config = dict(
    d_model=64,
    norm='layernorm',
    positions='rope',
    parallel_block=False,
    init='uniform',
    init_std_qkv=0.0687,
    init_std_down=0.0,
    weight_decay=0.049,
    train_tokens=116900000,
    steps=3839,
)
Each number is 128 + 24 x the weight over the matrix's rms, rounded and kept within 0 to 255. Layers, rows and columns count from 0.

# layer 5 MLP down (transposed), 256x64, rms 0.175, rows 106-158, columns 0-63
[[132 161 146 123 111 134 127 121 159 133 121 112 132 171 153 126 115 144 143 129 130 164 101  77 122 143 159 126 113  93 121 103 147 108 174 173 131 137 122 171 136 109  96 133 138 134 105 149 118 116 120 153 135  73 138 146 120 131 120 126 106 155 113  85]
 [170 106 158 166 101 120 119 163 158 111 125 113 153 107 125 120  95 103 139 121  94 111 115 150 133  97 186 120 141 111  98  84 135 132 143 127 141 125 175 111 140 142 115 136 106 133 123 144 130 140 152 126 131 142  68 146 123 147 104 147 115 134 154 143]
 [108 118 119 195 106 108 144  84 141 118  98 115 138 128 148 114 150 132 117 143 121 147 157 102 124 139 114 146 109 134 124 136 149 123 142 142 161 133 115 135 146 108 139 116 122 139 116 142 116 145  97 139 134 129 161 137 154  91 115 141  95 124 107  84]
 [114 173 107 165 104 104  88 131 157 110 110 148 136 127 164 148 110 136 131 109 121 120  94 147 142 129 169 100  81 109 154 139 149 109 159 160 141 142 138  70 158 149 136 145  57 120 169  94 119 151 131 111 126 135 135 149 132  78 131 131 122 130 104  96]
 [ 85 112 101 193 118 144 127 145 148  84 156 105 128 147 129 144 118 152 136 118 142 144 165 141 154 122 109 146 114  90 132 160 121 104 115 163 163 143 110 120 123 127 174 130 126 149  92 124 117 117 122 100 161  70  99 141 116 157  90 130 142 116 105 118]
 [148 161  84 135 144  80 103  86 128 111  75 155 138 135 149 126 129 122 139 105  91  72 108 122 147 162 137 134  99 101 141 167 127 165 158 138 134 155 141 120  97 143 123 137 144  92  97 135  71 164 116 132 136 182 100 121 160 129 134 143 147 111 140 165]
 [111  80 110 173 123 138 132  96  97 130 125 195 133  86 158 140  98 125  88  99 158  67 127  97 152 151 205 130 109 125 142 116 121 104 112 153 117 139 134 155 165 150 118 100 160 139 107 130 113 132 148 120 129 126 124 140 163  82 132 113 127 147 116 176]
 [145  93 130 146 124 171 162 104 160 136 121 183 101 131 119 137 122 111 110 136 102 131 105 112 121 108 139 149 184 100 122 143 121  88 110 161 132 112  99 134 155 107 123  98 140 164 139 122 115 167  82 110 115 112 143 145 118 124 101 139 124 127 123 136]
 [ 94 108 130 131 131 119  64 158 166 147  82 140 162 110 148 137 137  97 145 140 101  51 132  67 133 142 129 116 164 139 165 156 112 130  79 112 141 123 163 156 113 133 122 117 109 199 107 160 119 125 162 129 167 124 150 127 147 149 125 148  86 143 124 146]
 [113 106 126 154 117 144 100  53 161 107 148 154 121 111 166 118 158 144 138 121 106 171 114 127 150 159 153 123 106 103 158 144 131 143 148 126 100 133 134 133 136 139 135 122 159 122 163 111 107 147 125  84  97 138 106 101 115 122  98 155  92 135 131  98]
 [148 195  71 126 157 133 154 114  95 140 163 123 160 103 141 117 155  98 128  95 143 114 181 146  77 168 145 119 100 117 114 106 132 161 159 135 125 113 125 165 110 127 117  88 103 108 153 141 102 133 167 136 117  76 180 156  98 172 105 128 103 124  73 140]
 [152 171 109 159 136  82 159 195 139 134 115 109 110 140 124 134 140 123 102 126 174  96 127  74 115  95 101  66 177 135 118 112 166 129 140 143 140 144 132 144 128 111 124 115 113 142 143 124 143 113 109 116 116 186  90  94 110 146 135 156 143 111 136 115]
 [ 87 192 165 122 133 140 160  80 130 133 112 112 131 113 146 103 153 148 157 147  86 134 127 104 127 119  77 142  78 158 122  86 139 129 143  94 106 155  84 181 120 133 152 182 110 122 110 112 110 137 121 126 190 119 163 145  92 137 104 148 100 145 124  84]
 [128 112 133 121 149 108 139  92 157 103  87 128 134 107 163 153 156 150 134 102 106 105 112 180 122 110 159 118 128 112 145  63 161 153 133 130  95 117 101 120 153  93 113 108 138 105 136 137 103 111 148 113 114 170 137 141 103 144 151 150 124 176 143 156]
 [151 183 100 153 137 144 174  91 150 124 110 144 107 173 156 154 150 154 125  98 139 163 106 141 141 139 124 111  94 113  87 104 144 129  94 190 132 149  73 111 172 109 134 132 139 105 102 132 115  97 127 108 135  95 141 109 143  68 115 108 116 107 164 115]
 [102 127 115 154 160 138 126  92 138 122 125 144 122 106 135 124 165 129 140 131 108 101 122 142 161 109 111 127 111 115 163 125 114 162 131 128 118 153 121  87  98  99  90 137 123 112 142 100 118 125 170 111 115 157 109 152 149 158 148 170  84 114 160 159]
 [105 125 131 124 128 145 117 134 165 145 117 144 105 153 129 128 142 124  60 158 153 134 109 158 150  84 170 143 103 122  95 143 133 161 121 124 128 132 112 101 159 151 121 113 125 127  40 101 137 133 130 164 122 133 120 150 130 104 134 120 131 140 133 147]
 [129 126 106  95 133 151 134 116 142 121 133 106 102 144 129 179 118 126 121 156  98 167 124 108 169 127 161 161  93 118 143 118  86 146 137 140 118 135 119 146 115  99  83 115 116 134 111 147 133 132 184 144 127 117 118 120 145  83 136 160 169 151 144  87]
 [136 151 127 105  93 137 144 159  96 141 134  81 148 148 118 160  97  85  64  78 151 153 122  92 113 170  75 105 124 127 141 112 172  97 124 156 141 121 160  97 100 175 127 129 107 105 129  66 122 118 123 176 101 138 150 130 129  90 122 176 145 154 132 191]
 [103 132  76 127 118  98 115 131 141 104  96 136 207  99 140 139 132 142 136 121 109 111 146 153 136 101 150 105 145 104 165 142  92  85 134 132 132 142 125 145 138 107 135 154 141 135 105 174 119  86 138 104  75 167 139 120 124 167 150 102 143 139 187 124]
 [131 171 166 134  58 109 150  81 115 116 148 161 138 191 125 144 145 140 128 124 179 129 151 122 121 134 126 140 147 160 125 112 119 141  81 150 126 100 113  90 126 107 152 101 102 176 134 192 103 131 124 152 141  94 132  93 123  90 116 117 127 132  90 113]
 [132 172 118 144 132  76 156 131 147 123 136 107 137 120 134 145 125 122 113 127 159 126 133 137 121  87 138 152  96 113 100  98 152 128 119 142 146 145 132 108 155 134 107 123  89 106 109 115 147 148 129 123 143 111 167 141 134 158 128 120 103 139 121 128]
 [138 103  97 164 107 137 154 135 148 156 120  94 150 161 130 124 118  65 111 166 157 146 118 108 137 130 148 167  98 140 140 108 156 116 105 147 135  90 101 140 114 135 119 107  98 118 130  82 121 165 124 124 123 121  98 112 114 126 147 137 152 121 172 175]
 [112 126  71 148 140 131  79  97 134 143 139 141 170 159 138 103 149 168 110 157 110 114 121 130 148 155 157 139 117 136  73 116 156  92 120 142 145 150  81 102 115  81 122 154 129 169 157 115 141 108 169  87 143 134 118 127 102 102 147 111  99 147 151 140]
 [163 118 132 104 120 144 156 159 119  49 134 133 160  98 128 131 131 109 114 124 133 114 133 121 108 168 176 103 126 126 147  77 123  83 121 111 119 147 135 129 136  81 159 140 110 143 128 145 120 149 120 154 113 140 129 112 132 153 143 144 134 139 129 124]
 [117 152 154 106 123 119  99 123 158 155 140 121 123 122 127 143 108 157 129 142  91 146 137 175 116 126 132 102  89 114 106 133 127 164 142 125 158 182 145 119 163 117 106 108 148 118  85 147 121 129 148 102 131  80 135 125 166 121 171 130  78  82 115 109]
 [117  73 132 147 102 113  90 109 113  94  92 108 136 137 121 124 142  95 146 156 190 134 128 131 144 141 140 154 101 119 138 133 138 143 131  98  89 141 133 149 157 124 132 120 125 140  80 139 134  93 131 106 110 165 131 131 128 131 134 129 108 170 140 134]
 [ 73 127 114 131 145 168 138 143 144 135 127 142 135 146 118 141  96 150  79 103 177 125 122 130 139 112 124 148 122 117 122 117 151 146 148 166  71 100  88 120 153 103 113 139 120 120 120 146 102 165 121  79 166 126 118 143 140 109 147 121 150 107 119 147]
 [128 133 115 130  73  79 126 176 147 123 109 138 148 108 133 163 108  94 126 139 126 111 116 145  91 132 146  98 181 158 134 127 146  75 118 145 136 152 134 162 152 115 129 126 104 107 131 149 145 134 119 111 122 130 133 115  86 179 137 108 134 167 125 130]
 [118 131 155 110 132 115 125 134 145 141 143 110 114 158  89 187 164 117 136 112 106 137 179 141 143  97 145 109 196  74 112 110 192 136 163 125  88 118  94  93  76 135 138 132 133 118  98 102 127 102 107 148 143 119 119 151 130 145 150 104 149 116 133 130]
 [134 106  92 138 148 146 144 111 147 141 147 100 160 152 125 115 142 140 151 105 123 125 127 129 136 143 109 103  92 128 125 130 127 157 111 127 116 150 105 110 109 143  86 119 173 111 106  97 149 157 156 102 122 126 154 121 131 119 201 139 151 128 117 104]
 [140 116 122 180 128 106 114 139 122  83 135 135 120  86 127 134  77 163 119 133 173 163 153 111 122 173 138  91 116 125 124 135 111 101 156 148 135 137 114 123 134 115 124 131 138 108 138 113 132 116 141 149 145 111  94 123 163 112 185 123 118 152  91  92]
 [143 112 126 164  91 117 183 114 114 115 136  79 119 129 109 110 126 129 168 135 149 129 123 139 135 132 144 144 121 113 116 108 114 110 106  96 171 143 129 145 146 185 134 127 136 152 112  97 135  93  98 121 130 127 158 144 150 164 106 131 119 120 120 141]
 [159 131 159 124 101 133  98 107 145 152 168 184 151 156 151 178 108 140 118 113 131 126 106 146 141 131 167 140 119 123 113 105 119 138 124 122 139  76 144 103  84 169 111 181 114 172 141 109 103 122  78 101  81 136 135 117 151 128 113 103 129  98 161 115]
 [127 164 189 125 156 149 161 118 119  91 158 101 144 109 134  84 133 123 128 142 132 130 136 148 107  85 160 142 105  87 138 128 148 122 101 140 105 146 130 155 131 162  79 126 147 146 160 152 113 137 104 135 113 130 136 157 141 117 110 132  89 135  86 128]
 [133 115 117 174 144  73 150 114 152 129  94 185 130 146 101 103 145 143 100 154 118 151 158 148 100 111 156 128 115 106 138 173 127  82 134 125 123 166 135 115 114 119 120  80 157 109  89  94 114 156 126 100 112 126 124 139 132 142 130 170 115 141 150 157]
 [135 161 139 133 121 161 160  94 103 101 134 161 121 213 154 107 160 100 109 114 113 135 123  91 115 111 102 106 128 120 141 113 149 141 170 157 102  97 133 111 111 122 124 120 141 122  91 137 156 110 120 112 109 137 175 117 110 136 149 140 127 171 135  85]
 [115 136 115 164 125  79  90 135 176 135 115 126 146 138  89  84 135 177 108 106 141 118  92 148 115 130 124  95  94 122 141  98 136 127 182 155 167 125  90 100 117 134 109 119 188 132 142 165 115 118 102  94 129 174 137 130 138 128 100 125 156 167 142 172]
 [166 105  90 129 150 104 128  97  99 125 146 136  98 120 167 143 154 119 140 128 100 119 195 124 149  81 137 119 105 170 174  98 104 190 166 153 137 120 101 133 204 111  90 109 128 127 146  90  97 145 120 124 133 103 146 121 118 102 148 140 121  89 141 122]
 [117 166 130 135 127 105  73 136  95  97  99 151 124  95 129 124 179 114 146 152 149 151 110  67 122 105 105 118 101 139 134 137 165 137 121  97 195 102 165 136 156 122 148 124 118 151 126 158 115 127 148 114 118 120 120 133 155 102 114 156 146 153 135 124]
 [ 64 131 148 125 128 131 156  70 148 127 161 129 164 109 145 122 134 102  89 133 107 124 144 149 157 122 117 138 122 123 144 153 105 128 152  63 134 104 118  86 173 106 114 104 107 135 111 136 164 113 110 152 126 120 136 145 172 115 138 124 144 112 163 161]
 [124 142 138 107  75 140 174  87 159 123 137 126 142 102 109 104 133 114 110 134 139 132 145 125 103 126 105 127 132 158 159 188 142 125 119 144 131 112  83 104 115 166 114 143 143 127 152 100 168 151 144  84 128 107 128 142  95 120 134 159 137  93 147 120]
 [126 117 151 108 135 101 159 115 120 124 122 118 112  94 142 119 148 154 139 128 105 130 151 108 117 148 138 111 122 124 163 128  78 147 130  94 118 105 134 113 131 130 124 128 154 172 204 137 121 130 145 102  79 130 126 121 136 117 162 133 125 164  95 132]
 [117 133 127 109 143  84 106 131 143  98 119 110 183 139 136 149 144 138 118 118 127 120 127  88 167 176 140 149 137 104 107  74 127 150 150 161  91 131 161 145 159 105 158 175 133 135 122 130  94 119 125 125 153 138 123 122 111 129 129 107 119  74  78 138]
 [ 89 131 149 132 188 167 117 134 119 101 110 157 177 136 106 191 153 123  87 145 115 149 151 102 118  97  16 119 114 103  89 141 134 115 152 174 105 123 128 133 134 120 173 111 135 158 140 126  99 122 145 138 146 160 143 106 149 109  75  90 149 119 121 148]
 [127  91 118 134 128 131  97 122 147 139 130 121 145 149 127  95 162 108 158 154 104 126 122 141 105 142 154 145 135 107 107  50 132 125 161  93  97 106 153 135 105 167 137 163 107  87 154 124 165 131 161 102 104 109 137 147 126 157 120 178 136 109 121 125]
 [148 189 133 129 125 140 160 105 157 130 127 160 156  99 148 145 125 124  93 110 133 138 118 112 148  91 172 136 131 132 110 128 105 115 132 159 145 123 102 107 123 134 113  97 131 131 174 156 136 136  92 119  85 103 138 128 140 128 132  97 108 111 128 163]
 [ 68 116 100 118 120 131 148 157 172 161  67 174  92 125 131 167 161 108 143 120 148 150 115 135 109 160 134 109 146 136  69 140 154 110 118 103 129 112 173 130 173 167 123 122 105  74 131 121 100 165 108 128  89 130 132 146 125 134 124 151 103 155 122 151]
 [126  90 174 124 138 102 139 125 158 108 139  91 151 151 142 125 210 123 103  78 143 156 162 145 128 127 160 118 132 124 132 110 129 133 130  77  82 169 138 125 114 147 123 121  93 126  89 122 120 120 123 129 138 132  99  85 138  92 167 139 180 122 133 122]
 [155 136 126 114 137 160 153 157  89 104 153 157 139 138  94 138 161 161  88  99 133 135 109 118  91 140 131  81 168 148 134 119 111 153 146 113 114 162 138 123 108 120 125 147 132 144 145 132 113 119 139  85 112  57 120 137 139  93 153 180 132  95 114 137]
 [129 142 152 126 128 111 155 110 122 152 146  99 160 153 158 125  96 125 120 124 155 116 131 149 122  87 148 129 127 115 125 117 116 172 145 185 157 102 119 101 146 118 113 116 158 139 132 108 124 117 104 112 101  81 137 115 107 154 149 149  65 138 150 167]
 [130 162 164 203  77 127  84  91 108  75  95 138 120 101 136 141 169 152 125  73 149 112 141 130 169  95 113 157 136 131 118 167 109 126 103  88 150 171 106  87  98 158 116 144 155 146 105 130 101 151 121 105 131 136 148 121 134 103 116 124 146 170 142 122]
 [117 174 124 142 114 132  96 123 134 130 133 160 129 192 124 131 109 127 112  75 142 163  93 126 153 142 137 115 124 104 105 131 121 117 142 159 134 124  98 157 106 137 123 103 112 116 136 106 118 123 108  81 119 113 136 134 152 142 127 162 156 105 171 136]]
# layer 5 MLP up, 256x64, rms 0.19, rows 107-158, columns 0-63
[[155  77 152 129 147 128 147 132 135 124 129 120 126 128 110 116 110 130 178 165 114  79 170 121 159 122 130 136 105 119 136 178 147 105 113 128 118  86 118 110 117 150 133 131 158 108 127 137 147  96 111 134 106 136 116 104 101  99 117 132 144 136 161 145]
 [121 143 137 120 103 136 130 113 145 130 120 154 124 105 128 133  86 134 115 125 116 131 142 134 179 143 112 116 174 137 124 128 167 105 104  88  99 163 154 153 143 131  81 115 154 129 161 158 122 118 137 131 163 147 120  88 100 132 153 129 132 120 135 145]
 [150  85 135 124 128 120 121 125 123  88 128  96 120 147 112 139 118 129 156 146 117  64 152 190  93 131 144 170 116 151 137 152 163  87 145 135 121 155  95 146  91 116 119 132 163 151 117 140 135 101 183 128 129 122  96  72 113 123 110 118 110 119  94 186]
 [176 115 112  61 127 104 121 143 151  83 126  98 137  89 108 111 136 143 140 174 151 111 127 144 141 164 114 115 113 136 134 171 143 134 160 104 113 136 144 136 111 121 173 125 120  98 143  94  97 141 154 123  93 105 117  96  88 101 118 106 148 120 147 153]
 [197 125 149 159 106 178 134 144 101 108 132 111 132 127 114 113 142 112 176 127 162  90 154 163 112 117 121 107 130 136 111 121 124 113  86 127 118 169 137 107 124  54 111 125 144 134 143 122 118 100 135 139 151 122  86 109 149 146  93  94 182 117 165 157]
 [128 118 160 107 137  99 103 147 136  94 111 113  93 116  92  98 114 159 154 158 144 122 116 181 174 179 136 135 138 108 140 164 153 144 120 122 126 141  93 171  79  98 155 144 123 109 156  89 132  68 131 131 145 144 139  95 134 120 130 112 150 139 140 137]
 [113 102 114 141 148 129 148 185 122 116 121 100  91 141 117 122 128 147 138 132  83 104 162 128 155 148 139 115 134 129 118 175 122 135 106 140 124 119  99 126 105 112 128 130  93 163 158 154 117  73 145 127 139 119 114 133 126 155  89 111  97 147 158 148]
 [138 107 123 109 171 114 139 100 116 142 120 126  63  74 147 139  98 109 185 170  99 134 136 148  97 149 115  93 122 113 139 134 119 143 114  99 182  74 149 126 118  82 147 179 120 127 156 107 120 155 154 158 172 127 121  75 146 166 162 127 184 111 157 123]
 [175 118 111 151 125 124 111 121  98 127 142 110 124 115 104 153 107 100 152 160 117 160 176 130 152 166 124 113 129 130 157 197 119 123 147 133 124  83 130 143  97 110 144 153 121 119 136 139  91 143 159 137 123 131 109 125  77 120  88 110 134 125 108 109]
 [173 164 141 122 130 123 129 172 130 116 135 119  88 156 117 135 106 143 119 180  97 110 135 141 189 131 125 135 148  76 137 126 138 112  67 118 142 116 131 108  82  96 157 130 107  98 183  98 156 116 124 170 124 146 113  99  92  71  79 134 125 156 182 129]
 [132 147 137 148 127 123 120 168 110 125 131 158  97 151 124 106  97 126 184 122 188 103 150 119 148  90  84 149 123 154 154 113  90  95 116 120 138 134 104 131 111 153 108 125 149 124 159 136 101 171  97 147  84 132 116 110 109 145 129 111 137  82 144 116]
 [161 125 135 131 126 200 170 137 109 177 147 114  95  99  96 160  97 131 118 109 124  88 127 115 176 137 113 145  99 189 135 137 154  68 145  96 154 118 140 169 124 152 115 126 129 143 152 107 106 149 140 131 179 136 138 111  79 141 100 114 174 162 159  95]
 [165 116 116  91 142 198 185 149 129 135 128 127 136 121  97 132 120 152 185 155  80 103 141 130 154 135 109 127 139 117 117 132 164 132 128 146 150 105 175 109 135 161 100 155 133  97 137 114  93 157 121 126  93  98  84 124  83 144 107  88 133 123 117 148]
 [130 115 123  77 126 111 119 173 130  96 117 163 135 127 140 113 116 159 149 167 113  79 143 122 180 138  92 160 118 170 132 144 138 119 153 148 143 140 111 136  89  94 182 109 155 112 150 173 158 135 104 119 114 137 110  92  93 116 105  96 136 126 144 140]
 [142 128 132 110 119 126 138 135 108  98 120 156 129 147 137 146 115 122 138  85 116 147 131 133 148 152 129 103 159 136 180 167 145 116 107 124 126 108  93 139  88 116 152 123 149 128 111 175 132 150 122 134 115 130  61 110 131 104 119 126 112 159 126 104]
 [133 135 128  76 154 153 151 152 130 142 128 135 124 130 131 121 139 107 111 119 165 133 121 169  94 147 117  89  91 127 148 137 145 109 108 114  96 144 133 138 106 131 116 143 113 151 124 128  88 133 167 158 100 115  70 129 114 150 100 106 120 126 169 132]
 [160 125 128 145 134 100 124 122  96 163 151 136 132 109 111 130  94 132 138 163 116 105 166 121 143 147 102 122 119 139 120 200 162 127 103 122 161 102 141 121 126 147 145 158 133 100 125 161 110 146 157 118 177 116 110 129 115 114 117  67 128 121 151 107]
 [138 127  98  99 131 113 133 148 102  67  97  75  94  81 115  74 130  99 152 151 122 145 130 186 144 192 133 145 123 129  88 149 134 131  84 151 152 110 141 153 116  71 181 152 128 111 183 112 162 146  99 143 120 127  95 134 133 123 151 132 124  69 135 125]
 [148 149 143 138 138 105 157 160 125  83 147 125 150 116  80  89  96 100 163 155 120 134 144 134 111 195 129 100 197 153 101 159 148 129 111 124  74 129 134 106 119  89 105 145 113  76 155 119 115 102 111 143 116 121  99 128 125 135 117 130 170 125 127 108]
 [136 112 134 131 112 125 145 150 133 104  82  90 150 127 104 109 128 129 120 145 167 148  89 121 181 116 115 119 196 159 186 168 130  98 115 121 155 126 109 117  97 112 143 155 134 125 118 106 149 137 141 126 131 119  79 107 101 149 103 102 110  74 132 162]
 [113 154 123 108 130 127 158 148 123 129 124 103 141 125 156 132 116 123 168 115 157 156 122 127 136 144 140 126 169 119 126 132  99 107 144 108 165 109 127 152 124 114 143 125  91 149 158 148  93 142 127 123 108 119 112  92 141  95 112 103 128  84 111 102]
 [128 147 128 155 149 167 165 154 125 122 142 117  78 155  99 153  99  98 151 106  99 138 108 125 130 149  95 116 140 163 125 136 196  90 164 134 135 110  96 148 154 105 120 126 101 100 147 121 135 103 146 136  96 151  60 110 143 139 127 139 101  84 140 137]
 [134 138 137 128 125 137 138 150 127 145 119  99 125 128 108 104 145 189 127 169 144  81 142 129 115 141  88  92 179 113 127 143 126 134 121 149 138 117 173 112 127  87 156 179 110 155 178 127 120  96 143 139 101 130 131  75  96 133  79 136  98  84 123 119]
 [120  89 140 111 137 103 172 158 105 111 109  95 108 112 100  87 123 148 125 180 115  83 165 154 129 142 138 162 133 113 155 127 155 109 124 132 156 124  94 141 118 105 139 135 133  94 122 100  99 129 113 128 114 157 104 132 130 143 135 111 157 146 152 132]
 [135 148 112 104 103 144 106 150 162 137 159 102  67 132 157 108  93  73 128 133 104 160 157 137 160 130  97 155 129 142 129 109 120  96 152 118 119 113 160 148 119 167 141 133 120  95 146 117 126 147 146 150 131 118 153  66 111  87  88 133 132  99 170 119]
 [133 121 131 122  99 127 118 125 134 122 143  96 129 106 111 125 131 115 165 137 166 110 107 145 156 158 112 123 147 123 126 122 156 100 129  98 122 121 125 164 143  93 117 138 126 152 180 110 107 109 161 134 118 160  94 109 126 131 132 149 128 138 151  91]
 [145  85 130  85 147  96 117 159 127 137 125 118 105 102 132  91 106 134 123 135 136 126 171 143 120 149 120 111 183 143 179 146 130 141 101 116 160 126 154 124  90 118 129 115 113 139 114 110 153 144 113 119 155  92 138 108 106 138 109 129 126 145 173  95]
 [ 96 121 156 125 143 134 179 158 106 134 136 119 148 110 137  75 143  86 166 126 118  93 175 135 142 125 137 167 132 118 121 164 122 126 102 139 106  86 164 127 101 138 124 111  89 151 154 110 118 106  93 136 155 111 110 107 114 151 129  90 141 127 154 154]
 [161 111  73 127 122 165 128 137 140 136 138 134 155 119 160 124  79 155 160 111 144  74 126 112 130 146 115 106  97 128 178 126 123 123 148 141 134 113 136 108 107 116 163 168 145 122 138 148 165 170 147 160  93  88 142  71  82  85 116 113 118 145 122 111]
 [134 115 104  88  94 127 121 121 157 129 145 130 117 141 118  87 120 101 159 131 137 112 151 159 101 160 123 131 121 152 152 121 119 120 125 147 103 121 123  96  94 137 158 131 132  88 132 131 149 138 155 106 141 164 146 108 134 122 137  83 126 120 136 119]
 [142 140 140 105  97 147 132 149  91 180 111  99 139  95 119  84 128 135 112 146 154 152 121 187 145 111 128 134 127 131 159 126 163 152 121 104 138 104  97 118  90 140 114 103 133  93 147 123 102 109 175 130 184 124 104 104 122 113 112 149 128 133 111 124]
 [126 131 152 108 130 126 126 138 123 113 171 100 135 152 111 148 109 139 126 161 125 169 147 159 153 125 112 160 152 141 122 117 137 141  84 128 121  79  98 135 102 112 138 134  99 137 138 135 138 107 117 134 183  88 147 106 129 138  90 119 138  98  91 101]
 [158  86 153  95 110 108 144 144 157 136 128 116  84 121 129 153 131 122 119 155 107 146 136 124 144 125 104 135  85 136 103 147 142 145 112 122 115 137 101 107  88 151 168 151 137  83 138 157 169 171 115 174 141 150 152  71 111  96 152 129 102 131 134 128]
 [134  99 131 172 140  98 139 140 119 164 144 137 134 109 132 137 131 141 123  96  85  97 160 146 135 141 105  89 130 123 128 128  87  93  92 152 147 113 139 135 160 118  95 146 139 132 158 133 113 146  99 166 100 136 116 149 124 126 112 121 117  99 152 147]
 [134  83 141 136 143 123 153 162  98 151 116 138  97 117  96  89 105  88 139 172  85 125 184 143 129 153 135 126 141 122 159 183 150  86 131 165 106  66 120 143 110 131 120 113 114 108 164 136  99 125 151 119 171 155  96 135 146 113 114 103  97 142 119 134]
 [111 129 177 128 140 113 173 136 147  95 110 142  84 135 135 109 120 163 191 148  71 146 150 112 132 130  93  88  98 153 120 153 124 115 116 157 113 125 122 144 105 125 129 147 128 144 144 137  89 153 114 134 116 140 147 118 125 140 127 122 119 144 108 148]
 [108 120 174  86  86 124 154 111  76 116 116 109 112 115 158 151 105 120 143  99 133 156 110 141 200 169 125 133 164 148 177 189 126 129 127 145  94  86 128 119 109 131 130 160 111 121 150 102 129 127 162 127  95 100 136 112 114 133 109 134 147  85 130 147]
 [174 127 135 139  89 104 155 121 135 133 118 130 102 123 120 135 128 149 187 123 105 104 143 132 150 103  96 153 135 199 166 185  97 130 151 143  97  91 159 133 130 142  58 126 147 142 150 107  83  95 159 142 156 137 110 100 122  86 105 124 131  79 125 121]
 [118 132 131 108 104 103 168 138 100 124 144  93 128 103 115 113 154 156 143 130 117 128 157 124 145 165 120  79  88 128 119 188 123  90 126 109 149 100 142 125 123 101 183 121 118 102 130 118 102 137 180 149 144 130 119 134 101 118 123 114 168 140 126 123]
 [151 108 157 132 133 105 113 118 128 185  98 138 113 136 104  99  91 132 135 137 139 111 166 124 197 184 106 143 104 147 180 140 135 109  99 105 133  98 193 110 144 137 141 141 127 103 129 115 130 126 135 162 166 131 120 123  97 141  77 113 134 135 119 133]
 [128 149 109 151 160 124 131 138  79 136 112  77 127 107 128 150 130 105 110 155  89 132 128 142 113 104  94 108 133 171 133 101 134 123 114 119 132 116 138 158 141  97 159 145 164 101 121 170 120  88 137 156 133 169 137  92 135 146 100 112 154 137 135 101]
 [136 119 176 114 175 122 149 132 114 136 122 113 132 110  93 107 121 105 136 141 146  84 152 147 121 126 124 113 118 109 143 131  89 160 103 117 159  93  82 134 127  88 127 136 123 137 171 127  97 160 140 121 140 131 108 104 129 103 122 128 127 111 135 131]
 [146 161 103 114 152 105 173 141  94 109 112 124 137  94 122 118 115 170 130 114 145 143 130 194 141 128 135 118 146 132 144 148 159 142 127 156 116 113 101 134  79  99 117 122 157 121 134 125  90 137 150 123  90 123 122 111 110 160 118 100 147 160 106 122]
 [134 100 128  92 107 128 207 126 113 127 125  70 105  84 150  88  84 127 187 113 154 119 155 150 116 142 122 115 155 155 150 181 194 128  93  97 120 123 173 129 117 146 139 125 128  93 119 124 118 133  95 159 143 146 105 132 115 114  86 138 170 173  91  87]
 [136  88 151  63 138 122 116 136 131 138 161 101 114 116 152 148 127 113 126 123 145 123 140 143 152 135 107 121 129 155 109 145 138 129 137 126 156  80 136 108 115 157 142 166  88 112 132 121 104 161 107 163 135 139 104  91 127 140 141 110 171  86 123 187]
 [153  99 142 136 146 173 129 131  86 114  92 128 103 142 144 155 111 130 128 177 115 136 141 117 154 141  95 146 124 150 127 116 116  91  79  89 149 100 138 138 138  75 132 133 115 114 132 146 149 130 102 133 128 119 142 156 131 142 129 131 155 121  91 132]
 [135 106 111  83 132 106 127 105 116 122 134 106 111 115  73 146 103 109 187 179  86  83 121 137 163 129 137  86 179 196  97 141 146 122 104 117 147 164 166 163 124  82 120 146 120 135 156 116 113 110 113 140 122 147 112 125 125 152 155 108 122 136 157  88]
 [126 145 166  93 129 138 134 154 152 143 132 123 105 137 100  90 125 151 133 102 116 114 141 142 167 154  99 117 121 132 154 132 138 120 159 137 145 121 102 142  83 181 138 149 120 153 126 168 106 138 149 126  85 130 118 115 111 105  95  99  88  87 123 175]
 [149 106 162 112 130 156 135 131 127 109 178 112 136 116 125 107 110 131 173 140 116 138 150 131 119 117 107 159 134 177 119 119 130  98 183 129 156  89 151  98 118 104 153 144  94  90 135 116  82 123 156 139 152  98  92 111  92 144 144 162 127 100 169 157]
 [150 105 113  79 178 103 181 132 138 111  85 128 111 123 141 126 125 138 128 187 126 130 149 129 107  98 110 104 109 146 147 140 123 142 167 147 163  98 152 104 113 118 134 128 100 134 147 169 117 111  93 143 131 146 113 110 113 134 137 112 124 108 137 104]
 [159  58 125 109 182 165 133 108  96  96 133 139 170 153 143 102 107 138 169  82 135  68 127 129 157 126  94 103 129 167 120 132 134 132 143 149 108 124 120 139 104  97 139 131 116  94 132 141 115 120 143 196 126 142 118  76 109 145  88 145 174 123 140 152]
 [110  79 101 119 124 130 191 174 100 123 157 137 136 133 121  94 138 113 115 126 126 136 120 161 124 114 137 146 186 161 103 129 150 141 147 112 132 153 142 129 108 162 110 124 118 160 142 133 159 113 142 137 140 133 118 120  86 126 112 105 119  94 121 105]]